config = dict(
    n_head=2,
    vocab_size=1024,
    positions='rope',
    qk_norm=False,
    init_std_down=0.0627,
    optimizer='soap_variant',
    grad_clip=1.0,
    schedule='wsd',
    decay_shape='linear',
    batch_tokens=32768,
    seq_len=384,
    steps=4191,
    dataset='wikipedia_en',
)
Each number is 128 + 24 x the weight over its row's rms, rounded and kept within 0 to 255. Layers, rows and columns count from 0. The size above them is the row's rms in percent of the matrix's.

# layer 12 MLP down (transposed), 320x128, rms 0.0627, rows 272-289, columns 0-127
size [ 99  98 107 102  94 104  95 105  93  98  97  97  91 100 113  94 104 101]
[[ 82 124 122 100 141  96  73 166  91 174 118 109  84 123 112 142 113  93 138 112 164 163 137 132 119 117 127 150 109 105 114 174 141 137 155 140 126 105 106 150  82 150 104 157  97 113 102  89 112  89 127 102 143 139  71 172 152  93 144 129 127 108 155 105 149 139 155 141  89 132 157 158 132  90 107 139 142 150 111 148 160 138 145 160 112 142 136 125 128 131 103 144 123 163 124  99 128 147 150 153 111  85 147  96 150 172 119 116 133 125 130 111 164 153  92 127 130 140 121 122 130 126 127  79 131 146 119 140]
 [166 134 102 116 136 146 131 148  90 127 105 117  90 148  95 103 113 136 156 126  71 127 117 127 105 130 151 118 149 104 111 113 130 124 110 176 110 147  93 113 155 123  77 121 149 149 116 105  97 126 153 123 145 130 125 158 160 142 104 171 138 105 109 118  69 119 120 169 105  87 114 126 127  90 124 153 131 139 154 102 134 140 146 126 136  65  83  76 117 144 171 117 127 107  96  98 179 136 131  93 121 175 156 114 141 120 110 112 153 125 154 152 115 126 129 138 128 121 101 126  92  82 114 139 112 125 121 146]
 [107  90 125 147 145 181 108 102 159  96 159 137 130 165 138 118 147 107 158 147 124 127 117 132  93 124 170 111 145 124 130 156 134 152 133 147 132  93 149 172 109  96 117 158 116 153 131 150 130 113 175 115 142  59 145 104 130 140 137 109 138 140 132 108 142 136 127 162 118 127 106 200 148 170 163 170 153 121 123 113 126 140 146 124 187 140 133  79 132  95 149 144 123 114 142 137 126 121 125 120 125 135 144  87 110 131 139 173 113 132 124 137 114  94  80 114 121 129 150 159 113 167 142  94 157 116 106  91]
 [135 172 118 143 105 139 109 141 127 152  94 146 150 173  73 114 108  93 146 138  78 122 157 157 133 132 163 139 142 143  81 155 121 134  97  84 178 131 143 139 119 101 128 123 171 133 129 127 154 124 142 151  93 105 136 112 112 143 104 127 143 138 111 161 112 157 116 102 138 136 164 100 125  89 145 136  98  93 137 120  71 124 136 174 195 118 109  99 115 129 113 119  96 122 154 143 172 103 101 158 143 142 155 113 106 120 137  94 128  98 121 129 114 119 122 114 123 136 130 107 109  93 147  87 140 123 138  91]
 [114 167 158 118 177 161 122 132 108 122 115 174 110 123 141  85 155 127  83 111 127 120 127 117 126 123 140 134 129 144  56  76 114 122 136  97 136  86 105 135 185 121 148 107 139 101 142 150 166 108 138 125 120  97 118 117 143 121 112 160 116 149 128  93  69 150  97 136 121 128 148 111 138 121 126 173 130  75 137 101  98  98 128 154 157 165 125  89 127 122 147 125 141 103  99 132 127 106 120 149 122 130 146 145 111 122 117 165  91 103 149  95 128 137 162 100  78 124 144 117 116 128 130 145 135  97 139  88]
 [121 111 116 137 148 150 133 125 128 167 145 105 130 115 111 143 154 124  95  88 142 136 151 102 126 112  99 128 118 124 158 169 160 154 156 152  94  67 124 116  95 172  88 144 144 176 117 120 127 149 126  93 156 127 105 168 136 133 133 115 135 105 166 131 118 128 122 132 103 150 157 152 150 110 140 177 121 124 129 123 109 128 133 152 118 139  84 127 121 152 113 130 123  81 156 140  76  82 103 113 121 122  90 107 154 103 155 193 125 132  92 117  91 157 153 119 100 110  92 170 132 104 143 134 141 114 152 109]
 [160 123 165 123 107 129 155 119  89 150 139 112 156 123 132  97 120 179 121 135  77 134 141 125 129 129 134 157 140 129 124 104 129 170 128 159  93 111 128 132 150  87 144 153 168 118 130 136  84 115 129 141 152 141 151 131 156 101 105 151 124 112 124 121 107 167 133  96 112 146 131 120 141 153 106 122 141 156 150 169  79 131 164  92  93 168  93  86 139 143 148 124 163 144 115 138 158  98  99 119 116 110 150 146 112 113 145 133  99 144 162 141 121 133 134 156 144 107 168  83  92 158 158 115  99 109 110  61]
 [144  94 134 170 143 138 137 150 135  90 137 123 124 135 119 138 158 136 140 103 148  64 107 115 148 158 126 111 108 123 123 144 111 116 193 129  93 146  91 126 131 126 137 112  97 136 133 144  83 129 103 137 143 108 113 159 140 103 180 110 126 120 154 111 154 178 126 170 130 182 166 138  70  92  88 101 143 155 140 124 123 140 150 126 149 110 144 145 155 135 102 145 157 176 129 120  92 128 142 138  99 129 146  94 140 117 123 151 117 122 167 126 132 141  82 139  82 147 156 149 146 132 134 142 101 148 142 161]
 [129 163 117 121 164 141  97 122 131 158 116  92 143 127 106 110 185 118  99 100 132 151 112  81 139 119 117 158 126 121 117 132 144 164  94 132 113 128 151 113 121 122 139  93 123 129 130 112 106 147 152 141 144 118 124 166 116 111  93 159  94 154  79 114 108  90 123 166 132  98 110 101  87 180 106 117 138 127  97 132  99 114  81  89 127 149 132 131  98 143 133  95 118 125  86 130 150 101 110 157 120 128  99 116 111 137 122 100 144 137 105 124 176 177 152 132 119 121  84 181  96 137 134 104  78 122 133 110]
 [131 130  85 104 154  84 109 183 127 166 118 182 157 140 153 139  74 154 124 162 149  60 114 149  95  90 129 120 127 115 131 135 134 155 158 120 133 132 131 140 111 136 131  82 117 147 111 136 147 144 150 154 182 124 150 124 118 129 151 127 173 133 135 110 128 128 127 102 152 136  99 132 132 119 116 116 118 153  90 129 175 134  98  78 102  97 106 118  95 109 119 132 113 139 146 170 143 134 141 107 114 156 141 130 104 118  89  96 138 146 144 138  95 135 115 145 136 160 129 108  73 122 160 160 149 134 143 152]
 [133 168  94 120  93 114  77 148 149 119 153 126 133  95 132 131 112 158 124 114 148 137 145 112  77 148 121 157 136 159 147 126 158 122 109 132 108 170 136 112 127 150 115 137 119  99 129 151 134  84 131 104 131  71 147 157 122  65 104 158  92 146 157 110 135 142 127 104  98 120 124 125 110 148 110 140 145 131 164 142 143 122 157 125 149  86 120 130 130 105 155 141 124 173 104 161 143 119 156 132 136 130 146 144 125 153  77 108 103 111  96 100 163  89 152 118 110  95 101 188  82 160 120 106 123 146 113 109]
 [148 121 127 160 122 137 196 121  91 136 150 120 110 120 131 142  92 147 135 134 117 129 161 109 104 121 146 130  85  98 118 118 123 153 114 151  94  99 120  86 104 133  98 145 116 104 100 159 142 142 127 156 127 135 101 125 146 104 121  90  98 150 151 151 127 166 125 136  74 133 173 128 143 138  86 116 137 142 111 158 123 111 164 137 123 138 127  96 152 139  94  72 174 128 129  96 130 159 121 161  82 128 155 144 141 126 102 144 139 113 168 142 112 150 137 158 188 102 100 130 141 147  77 153 128 114 158 140]
 [152 129 114 135 145 129 109 119 156 133 147 127 138 115 113 194 142  91 127 189 102 115 140 135 150 129 128  90 136 108 135 117 146 144 157 156  60 123  98 116 102 111 163 117  90 132 141 120 113  89 147 127 136 128 124 163 111 124 148 146 128 134 147 103 119 143  91 167 112 151 174 134 150 148 144 153 122 108 118 150 114 110 132  82 128  85 126 104 126  95 101 118  52  93 139 147  92 134 145 112 150 156  89  77 145 161 140 114 124 147 152 107 118 138 124 110 145 151 141 118 113  86 129 116 121 149 123 171]
 [ 76 150 106 149 126 120 120 160 140  84 145 124 136  97 183 111 141 138 107 155 102 112 184 166 144 133 106 121 173 152 120 101 148 144 120  88  82 165 174 122 161 178  86 143 120 125 124 133 153  84 142 130 145 137 133 116 139 200 123 119 141 137 131 138 116 119 172 125 116 118 127 111 121 141 116 134 100 139 153 161 107 183 150 155 134 125 130 153 126 127 136 156 116 136 127 130 118 116 114 103 127 113  88 101 147 133 138 124 105 139  84 139 131  77 131 112 162 128 136 126 120 179 152 118 137  96 123 141]
 [159 119 126 150 181 161 128 124 161 126  66 121 134 126 117 133 118 124 170 149 130 110 125  66 135 170 135  93 158 112 152  76 132 179 108 106 166 175 144  94 122 137  85 100 151 115 177  90 102 120 164 136 152 153 135 159 115 131 137 122 133 127 139 110 145 146 111 162 158 113 117 147 121 115 112 154 125 154 101 131 100 147 132 155 116 150 101 135 156 154 122 135 148 156 128 122 110 163 154 120  97 136 167 142  94 143 154 102 128 143 135 112 120 161 104 101 132 137 126  92 141 170 119 143 113 102 120 151]
 [124 140 119 162 137 117 108 147 125  98 143 121  87 124 165 123  79  78 150 182 122 168 132 164 128 127 135 136 120 148 165 111 116 135 144 123 153 163 121 136  86 101 180 160 143 146 129 153  99 115 100 147 121  88 126 134 129 111 171 122 134 148 155 100 131 101 135 119 149 128 110 122 160 111 169 118 156 106  89 134 137 127 126 137  80 167 141 119 106 124 146 156 132 134 155 118 152 119 112  91 119 138 180 139 168 101 112 129 142 130 128 125 129 183  93  81 122 158 130  95 168 130  98 101 139 140  88 132]
 [166 108 162 105 146 163 115 113 155 117 120 127 152 182  78 105 110 138 114 103 156 133 142 144 123 121  93 133 122 160 154 159 164 154 110  94 121 125  94 158 139 111 108 142  92 119 151 140 119 161  95  97 142  76 157 137 112 107 102 135 148  90  79 113 124 144 100 121 124 127 108 128 111 136 117 154 109 178 154 126 126 105 144 153 111  94 100 141 160 106  86 143 125 106 165 118 116 108 134 113 135 124 131  79 131 120 144 129 119 121 131 157 117 153 127  61 141 125 129 117 119 176  82 118  82 142 130 109]
 [132 133 124 131 104 125 138 115  88  97  97 116 106 110 154 127 145 133 162 111 143 147 131 108 105 150 120 181 153 107 121 108 143  81  70 130 112 149  81 131 106 128 127 148 136 101  87 116 112 133 161 148 108 120 132  86 130 136 112 121 116 122 154 116 182 131 147 131 180 150 108 128 116 125  89 117 138 159 131 105 134 124 178 111 114 120 147 135 142 126 172 118  75 129 130  85  98 143 106 141 123  69  86 170 136  95 124 101 129 167 123 124 152 122 105 149 132 108 124 136 145 133 139 129 141 114  52 109]]
# layer 12 MLP gate, 320x128, rms 0.0626, rows 273-290, columns 0-127
size [ 98 106 102  96 104  94  96  94 100  99  93  98  97  89  93  99  97  96]
[[169  99  96 137 129 105  88 125 158 118  77  81 141 149 132 102 116 185 121 150 147 114 132 126 109 154  83  97 135 112 166 163 116 121 131 131 149 148 130 128 128 133 105 115 121 139  80 140  99 101 137 127 120 167  96 114 109 118 129 115 119  98 123 130 115  99 125 129 104 147 135 169 168 107  90 124 159 146 150 154 172 157 129 109 128 131 137 173 126 104 110 117 115  92 173 116 168 121 157 143  83 172  96 136  96 118 111  94 149 131 105 128 126  91 120 126 146 117 146 158 111 165  91 109 131 139 115 163]
 [108  99 135 126 128 139 117 104 144 147 123 136 119 128 120 143 162 155 149 147 122 156 112 160 112 162 111 153 127 101 115 117 134  98 104 183  84 143 137 129 150 149 135 121 119 128 152 164 125 158 141 102 120 147 155 150 127 127 159 120 129 145 103  98 148 127 114 160  97 151 130 135 108 143 131 130 111 116 105 146 125 104 121 114 174 120  84 111 127 114 118 182  62  76 154 135 100 116 109 121 135 178 164 136 120 148 118 117 164 121 118 111  89 116  86 168 157 165  78 154  99 162 132 107 105 147  82  89]
 [101 136 102 121 121  90  96 126 128 134 118 147 125 113 127  82 140 133 106 119 105 138 192 133 142 100 147 130 144 106  93  97 134 157 179  87 144 101 115 107 143 111 118 132 113 149  92 116 130  97 130 120 111 123 170 119 104 145 152 132 134 189 106 136 123 100 175 148 103 158 106 122 143 101  91 118  92 155 106 121  96 113  81  94 165 100 120 153 141 130 146 141 169 175 157 144 168 155 119 106 117 141 156 110 103 130 104  99 136 147 149  87  99 115 147 119  95 116 161 122 140 110 134 111 110 152 155 118]
 [168 114 173  98 175 104 115 117 147 128 121 113 143 111 124 159 138 111 104 108 155 124 121 148 115  97  99 111 184 128 151 167 111  99 149 114 133 125 152 106 169 158 124 159 111 106 124 121 143 123 132 104 143 119 104 110 125 143 129 114 170 171 108 148 145 139 143 123  99 152 151 128 141 169 121  88  95 152 111 153 139 117 131 109  72 138 121 122 124 106  82 131 147 165  83  91 152 119 169 105 170 116 108 159 131 118 153  84 162 185 107 121 104 115 147 129 127 109 113 105  89 121 105 135 129 119 100 150]
 [105 136 130 155 138  98 121 121 133 154  87 114 129 105 118 121 116 139  89 121 155 132 140 104 109  97 157  70 157 114 126  93 148 118 131 100 124 133 107 156 118 102 129 119 131 130 155 130  99  95 113  75 131 147 136 149 169 152 124  95  90 132 159 126 144 174 150 130 125 154 145 187 105 115 158 124 141  97 108 109  95  98  90 116 177 163 141 124 143 135 151 141  94 124 157  92 124 188 151 116 115 107 160 121 156 152 111 137  63 150 142 116 122 152 157 131 155 123 157 116 152 137 111 111 160 145 142 134]
 [165 138 138 154 148 169 114  97 119 122  96 132 147 113 137 156 166 193 115 160 143 158 133 141  85 106 101 125  81 137 113 132  97 130 148 161 118 102 118 101 132 106 114 134 138 109 126 127  87 130  76 162 172  94 141 155 129 121 143 111 149 115 143 102 151  70 115 141 149 119 130 101 125 139 148 168 136 111 135 124 106 154 128 125 126 122 140 162 160 145 143 127 162  96 133 150 107  65 128  99 132 118 136 153 165 133 116  98 135 136 150 121 103 131 134 124  95 152 165 109  87 143 175 126  80 131 119 108]
 [166  96 171 159 117 126 110 120 139 115 129 115  99 145 108 107 140  94 140 171 143 136 136 113 109 101 133  99  93 135 154 120 145 156 117  75 127 141 144 108 138 141 129 117  82 179 163 170 124 156  98 117 144 157 134 137 101 164 125 101 117 100 120 100 143 183 146 162 135 136 102 102 133 144 122 170 149 133 107 112 157 152  76 142 121 133 151 148  87 123 114 101 120 121 139 116 119 130 130 133 104 172 116 118  86 160  95  87 131 147  95 189 150 156 124 144 125 146 115  99 149  88 109 119 130 134 143 138]
 [146 147 113 176 164  99 139 118 117 125 141 128  91 138 139 116 133 103 125 117 132 144 107 149 159 119 159 201 145 105 132 111 125 147 113 130  91 145 108 123 121 140 129  88 134 148 166 134 107 127 129 186 147 135 117  84 192 112  88 164 126 131 123 104 129 104 126 146 162 143 126 108 133 138  95  60 134 129 102 115 112 168 115 156 175 144 153 147 121 154 145  92 112 137 137 164 173 113 105 136 141 128 116 122 101 119 109 105 132 182 132 128 165  91 172 112 132 112 101 108 124 121 145 105 137 146 132 138]
 [128 135 104 110 154 152 133 171 104 151 119 126 152 118 118  83 115 150 106 103 148  93 129 147 134  98 139 154 136 107  92 106 134 143 110  82 143 145 138 118 147 133 141  95 134 124 120 137 119 125 122 167 116  96 156 150 101 121  95 131 110 134  90 109 159  95  96 115 157 141 139 129 125 108 143 128  83 187 111 139 141 136 149 191 116 127  83 170  94 108 147 131 130 124 165 163 145 114 144 168  87  86 127 147 152 102 119  98 100 132  85 150 127  93 122 115 171 114 130 139 150 135 101  99 170 163 142 132]
 [ 92 148 133 128 116 171 111  95  95  89 121 160 142 100 119 161 138 125 126  84 130 122  95 138 122 125 174 101 153 115 197 122 152 112 103 160 167  95 145 108 118 112 105 137 164 145 119 162 122 178 125  97 135 183 144 132 150 158 129 115 126 140  58 142 137  93 121 151 172 113 124 101 131 175 126 132 130 110 129 139 123  90 133 136 120 142  93 117 109  98 170  82 107 115 129  92 117 152 130 126 124 125 116 139 102  93 139 134 118 129 113 109 131 150 139 131 125 133 121 101 131 146 132 146 112 134 190 135]
 [113  79 136  77 108 120 140 108 159  95  98 122 160 128 113 119 145 141 142 145 113 176 130 108  66 141  87 124 133 133 160 118  93 173 126 106 106 112 127 150 147  97 114 118 110 108 119 107 131  90 133 141 160  76 150 114 127 144 119 135 151 168 143  98 105 140 144 136  90  83 155 118 114 131 169 135 134 134 106  98 136 157 147 142 169 119 147 132 167 110 112 129 108  93 120  96 128 122 126 133 144 109 113  96 118 118 123 143 169 115 171 137 155  95 136  69 125 122 138 108  94 124 156 124  85 104 124  95]
 [128  75 138 124 104 167 107 131 124 175 135 125 140 109  94 114 120 138 169 134 120 117 160 182 123 100 121 130 130 116 125 107 122  98 134 117 108  79  87 123 146 101 149 157 139  91 134 124 116 144 150 116 156 136  96 176 116 101 118 116 173 103  78 127 140 116 105 103 127 129 119 100 154 138 135 170 172 141 120 138 148 165  84 125 163 141 186 172 115 137 119 159 125 130 162 114 143 173 110 122 149 100 138 123 101  98 150 144 117 136 156  86 138 130 105 153 107 160 116  87  94 123 110 127 137 137 135 134]
 [ 73 157 153 123  79 112 157 108 134 137 115 104 129 135 115  87 181 152 109 136 124 128 142 150  78  94 151 150  99 136 124 124 134 163 125 109 178 131  96  66 162 130 114 107  98  86  98  89 155 111 159 146 109 154 138 109 123 179 117 114 168 110 149 148 123 144 135 129 140 140  73 147 157 117 134 113 133 109 130 113 135 121 130  96 170 159 147 130 104 135 119 144 106 156 147 143 144 127 142 140  92 143 128 103 112 146 134 100 130 122 130 161 100 144 114  96 155 169 100 132 118 104 132 104 102 103 104 107]
 [135 130 148 152 103 144 137 122 110 133  85 148 149 151 142 146 123 122 117 106 143 125 121 124 121 112 170 132 154 139 143  85 151 161  77 128  95 129 168 122 130 142 125 141 138 147 186  85 126 139 118 128 143 134 121 136 120 162 131 143 138  90  94  94 174 126 116 207 156 111 145 146 142 113 131 143 151 166 143 119 109 146 107  77 105 162 120  93 135  97 135 114 120 121 111 111 135 125  67 159  64 168 146 119 134 131 126  92 152 140 112 135 115 121 112 127 147 147 124 114 113 141  97  89 178 120  98 143]
 [117 113 110 171 165 115 183 121 133 101 126 120 156 137 147  93 120 151 162 158 150 159 135 156  98 141 127 116  94 120 154 108 119 129 138 149 124 108 148 148 169 113 173 120 147 137 135 135 155 104 139 181 133  98 126 113 123 135 108  83 118 129 108 142 133 151 136  79 151 107 184 154 112 153 117 109 138 109 177  71  82 148 136 133 124 127 133 121 141 137  88 131 117 135 115 162  80  93  96 149 121 147 159 110 116 101 127 130 100 104 129 145 139 194 122 155  91 147 117 154 122 127 127 135 115 143  96 111]
 [107 141 140  97 124 139 164 114 129 152 105  85 111 102 172 121 126  94 152 122  91 150 147 132 145 167 115 118  91 101 108 147 140 117 135 138 125 124 114 141 114 136 144 149  99 129 193 183  87 177  97 134 136 127 102 110 163  96 125 118 151 115 152 168 124 158 147 140 122 179 128 162 145 101 110 102 129 130 119 130  75 134 109 158 113 117  90 136 116 175 126 141 125 112 132 111 136 140 161  74 140 129 109 122 142 113 161 168 168 123 139 148 157 112 142  91  69 144  98 142 132 124 133 140 125 137 117 124]
 [131 123 116 162 153 111 138 134 105 125  89 134 153  78 139 125 124 123 163 162 137 170 131 108 140  79 154 112 154 116 121 139 133 153 197 103 176  95 117 149 127 130  82 113 112 114 153 129 121 116 154 165 134 118 141 120 127 113 161 138 144 103 117 139 113 169 161  90 120 160 126 163 107 139 103 150  90 123 159  82 128 137 121 107 120 143  88 131 119 173 141 116 133 104 133 140  83 106 135 121 147  85  88 132  80 109 144 150 158 137 110 125 100 174 175 103 142 101 117 134 147 124 106 121 130 127 147 143]
 [102 121 150  87  86 121 161 159 133 120 106 122 177 139 117 109 100 123 128  93 119 128 117  88 133  99 154  84 149 161 105 154  93 122 142 166 117 126 153 130 149 113 106 157 134 123 117 143 124 140 132 136  93 140 113 127 129 113 102 107 122 115 162 159 160 105 133 138  97 130 152 114 121 131 117 184 129 130 141 170 134 191 127  89 100 156 140 110 147 168 145 179 139 150 152 145 136 135 120 140 136 109 129 108 105 182 131 146 159 148 132 168  93 153 146 154 182  98 147 119 126  88 127 138  96  99 149 119]]
# layer 12 MLP up, 320x128, rms 0.0628, rows 273-290, columns 0-127
size [ 93 114 103  99 110  95 101  94  97 102  91  99  95 106  92 103 104 104]
[[131 126  85  87 135 146 141 164 123 138 129 131 134 118  94 133 101 134  76 105  93 160 139 143 115 156 128 135 202 123 134 136  76 139 125  99 142 124 144 132 119 118 127 115 141 131 115 114  78  78 107 138  97 109 150 124 133 129 169  95  86 117 150 131 124 124 154 109 139  88 143  96 150 119 138 132 149 169 141 102 129  99 158  78 103  93 129 142 150 126 126 148 103 133  89  88 146 126 181 108 106 110 175 131 124 136 106 104 129 134 153 139  95 125 124 104 107 143 125 176 119 106 115 141 108  86 134  90]
 [104 123 136 132 117 153 137  93 143 143 136 127 144  98 134 143 127 143  76 133 146 123 143 129 124 148 132 118 136 100 111 105 127 102 160 145 176  72 123 132 124 128 100 137 133 164 108 148  87 127 109 112 158  97 122 144 114 125 147 175  98 140 164 119 104 120  71 141 142 109 142 164 106 144 174 118 153 109 134  97 122 113 134 172 170 156 116  92 140 101 106 177 123  93  90 159 151  98 125 109 137 164 166 109 101 153 138 134 147 130 101 133  62 117  96 154 144 138 126 118 129 120  93 130 127 140 108 176]
 [132 164 149 163  94 117 150 160 133 130  86  90 115 140 124 164 136 138 140 124 195  97 118 122 108 103 112 110 135 113 131 108 111 120 107 138 156  89 142 156 117 122 125 166 132 185 118  82 144 137 161  90 163 142 127 136 121 104 152 137 100 102  83 142 124 109 124 135  99 123 154  87 106 134 121 164  94 118 123 139 120 165 118 168 144 125 123 130 122 110 131  83 151 109 163 130  74  96 102 113 145 103 139 133  88 138 141 100 148 100 115 120 168  95 123  98 132 166 138 127  86 140 155 125 145 153 138 101]
 [125  84 118 158 144 117 113 131 142 134 161 156 164 188  94 102 121  85  96 129 154 144  96 116 145 100 107 101 158 139 155 133 146 154 139 127 109 126 108 119 159 126 157 174 116  92  87 114 105 111 144  60 136 158 134 123 124 123 145 105 145 134  87 132 128  91 161 135 151 116 145 132 116  94 130  91 144 108 137 146 114 101 114 132 132 141 104 162 118 119 137 114 103 161 110 118 112  96 127 121 111 164 107 170 126 124 167 130 160 139 146 135 133 146  85 126 149 110 179 133 147 170 157 107 175 129 144 159]
 [144 123 135 141 122 178 176  98 138 105 172 116 119 173  91 163  94 115 148 129  85 136 143 118 177 112 125 122 120 120  99 133 151 123 111  92 114 116  58  82 130 114  99 127 128 152 123 133 129 137 109 122 117 172 128 158 126 105 165  85 113 102 139 117 115 141  99 147 165 160  94 158 153 160 134 125 160  87 125 149 145 137 113 155 144 117 176 111 147 161 118 111 102 142 119 141 113 145 111 117 139 104 146  94 118 174 130 127 181 145 104 118 120 142 120 159 112  94 150 119 144 159 152 139 143 124 128 112]
 [122 131 123 105  97 115 133 119 153 148 138 177 140 133 166  97 129  85 158 147 134  98 147 155 137 149 113 142 146  93  74 174 173 109 121 114 114 150 128 106 100  99 157  97 135 113  94 145 149 122 112  88 134 176 128 155 127 130 127 130 114 118 145 131 128 136 143 117 143  90 118 100 133 112 149  91 119 168 122 103 145  91 131 130 153 109 129 127 117 154  82 104 156 152 136 104 120 162 144 133 136  93 105 154 161  96 136 106 120 165  99 130 147 145  85 136 126  81  81 110 167 109 118 137 173  91 135 103]
 [144 103 128 138 134 125 112  96 161 110 127 105 114 174 108 125 146 108 136 144  96 130 107 104 110  98 110  85  97 110 113 179 114 164 176 122 133 155 130 140 112  64 146 128 101 153 125 141 118 128 129 126 108 183 156 161 105 119 122 124 126 135 121  86 163 116  81 151 117 105 151 129  65 136 107 118 129 139 150 138 142 165 106 134 135 113 130 132 150 158 108 119  76 179 148 102 140 128 128 140 156 162 147 108 131  90 154 142 129  98 144 140 134 178 114  94 112 151 136 148 131 144 112 112 133 181 143 151]
 [ 71  85 120 156  90 132 139 164 134 127 167 121 184 138 164 155 134 133 127 144 135 128 152  82 121 144 106  80 113  69  98  98 107 130 159 161 140  99 115 105 122 125 118 165 109 172 143 129 130 130 127 129  97 130  98  98 144 109 159  96 128 113 137 128 147 104 157 128  85 138 125 130 166 122 116 158 151 129 128  85 128 145 144 169 114 142 152 150 144 116 119 128 154  95 114 122 107 103 166 128 154 141 158 136 112 119 123 153 133 132 166 120  63  95 140 140 127 144 157 123 157 134 116 165 116 108  99 149]
 [149 114 104 116 111  79 164 148 129 176 138  99 169 113 116 153 164 120 151 160 120 173 147 141 103  97 139 142 167 107 146 174  90 107 194 101 121 104 135 136 125 120 172 122 130 148 123 154 133 124 138 126 169 121 138 132 123 124 131  90 122 110 128 119 129 140 111 105 113 130 110 168 143 148 107 114 140 127 130 123 189 166  86 111 114 103 108 147 138 105 166 115 113 140 132 105 123 103 161 127 104 147 158 113 139 157  72 108 107 172 113  90 109 129 139 133 126 105  78 128 119 168 123 122 126 122 125  95]
 [137 124 108 177 122 157  94 133 118 113 130 169 129 102  93 136 143 151 132 125 127  96 120 118 125 150 139 121 137 134 157 142 168 128 144 122 104 117 121 119 136 109 109 151 147 102 133 119 104 153 100 143 131 182 153 112 145 158 129 115 122 119  70 147 112 103  93 150 167 103 149 152 134 144 133 109 120 155 195 114 137 130 161 116 149 162 116 124 112 113 198  87  86 119 113 114 135 162 139 120 179 106 137 111  96 119 133 142 143 139 145 110 119 121 149  82 100 122  98 145 131 145  75 118 121 176 139  77]
 [126  94 109 106 142 166 120 136  96 163 141  97 134 103 165 164 135 154 148 127  88 135 124  97 134 123 118 124 184 123  89 142  84 131 135 143 121 124 120 121 168 133 152 144  89 107 133 125 138  80 144 134 139 130 130 145 128 120  88  82  96  94  93 104 136 141 136 104 156 121 138  89  96 146 113 166 173  90 148 164 103 123 128 140 136 124 105 108 104 171 124  87 102 112 132 111 126 125 106  82 138  86 124 142 147 131 157  86  96 134 149  91  93 127 128 116 119 114 114  95 158 126 123 176 124  98 139 140]
 [133 192 116 158 100 140  86 157 126 123 140 126 115 135 108 129 118 113  65  94 138 143  84 114 142 121 178 129 137 177  90 130 119 127 133 106 140 118 119  99 150 137 132 120  92 140 119 109 130 155 140  92 152 123 170  98 120 162 154 128 113 149 130 128 143 111 121  75 160 130 112  87 113 141 148  94 123 130 109 119 153 114  99 144 153 190  80 133 130 104 131 140 146 140 162 146 118 133 158 162  98 121 142 122  95 135 132 145 167 149 135 134  95 165 111 122 152 153 104 106  93 132 152 136 162 143  83 130]
 [142  94  80 125 108 122 158  78 165 155 147 144 137 152 164 125 128 147 148 124 102 105 154 141 141 171 161 128 166 129 121 113 129 176  97 106 118  82 121 129 149 130 164  96 153 132 110 124 124 107 108 149 129 114 106 136 160 146 133  86 155 135 106 144 133 123 126 108 182 150 168 100 137 127  95 127 174 168 126 148 110 122 168 181 151 138 126 138 147 132 156  86 125 127 116  95 143 145  99 100 120 119  88 112  93 121  98 130 102 126 162 173 154 118 115 129 156  92 128 134 114 174 107 123 118 127 127 139]
 [154 124 138 180 165 133 125 103 131 136 129 110 124 150 157 162 102 146 149 164 155 121 118  89 140 146  79  93 121 112 137  95 175 135 131 106 149 146 136 155  71 131 115 124 120 102 148 128 105  88 145 135 146 134 124 157 115 121 102 128 171 148 164 108 124 140 120 130 161 117 153 157 107 138  99 125 145 168  87 106 107 118 148 152  87 141 125 157 130 156 140 143 143 146 149 140 117 183 133 102 182 109 137 133 105 162 136  99 104 132 126 117  62 189 104 126 145 113  98 121 123 156 122 140 101 137 117 132]
 [160 125 108  92 133 146  83 148 123 106 139  90 127 103 141 112 155 148 112 149 142 143 114  97 163 180 156 149 188 119 164 158  90 103 142 105 125 124 146 131 111 120 121  97 156 109 156 143 126 136 107  93 110 140  98 127 102 147 138 182 121 133 113 125 123 140 112 137 134  93 104 144 129 138 132 111 125 115 118 137 125 142 101  81 143 138  97 117 128 133 181 113 165 144  86  98 139 146 111  89 126 149 121 145 133 147  91 165 139  94 186 134 176 103 135 142 152  92 120 143 104 113  96 135 145  90 161 147]
 [153 112 133 149 164 107 124 107 151 102 124 169 147 144  76 129  95 161 109 134 159  94 143 163 156 121  99 146 118 166 133 145 102 173 111  85 139 121 118 138 144 119 109 135 162  94 128 103 147  98 125 144  81 110 139 105  73 120 108 160 123 149 101 135  99 110 148 109 137 135 138 118 146 144 130 108  64 145 140 126 139 132 160  90 154 115 152 142 151 145 111 115 133 150 127 148 128 123  72 121  77 115 133  88 136 129 112 122 107 126 122 122 151 149 129 126 148  68 127  86 126 139 144 123 157 157  81  98]
 [145 144 118 149 132 117 134 107 120 152 127  86 122 137 184  98 167 123 118 123 124 137 125  71  97 102 147 156 144 114  89 119 126 150 133 166 117 142  89 121 169 141 162 184 179  93 143  76 103 167 143 123 138 119 160 105 103 153 122 171 101 137 150 142 115 171 128 106 148 192 108  87 114 123  92 128 138 144 118 149 120 127 104 115 132  86 133 119 143 140 138 115 155  99 110 114 117  71 107 122 120 127 155 133 125 124 157 107 136 137  94 144 138 111 127 119 134 106 159 140 119 136 145 174 117 152 113 133]
 [117 104 119 146 145 124 150 170 176 124 123 120  92 168 104 130 154 143 145  98 110 114 139 144 115 103 140 128 135 126 155 158 133 146 136 154 164 149 121 160 171 122 118 114  91 105 132  78 162 130  68 123 109 138 147 145 156 114 119 131 132 133 153  94  99 102 127  92 122 142 114 195 163  97 123 162 121 158 157 111 125 110  98 161 165 168 107 135 157 101 175 109 140 161 154 128 141 162 129 123 136 138 143 117  91  91 147 124 112 117 109 138 155 111 138  90 145 139 110 126 136 110  95  98 144 131 176 138]]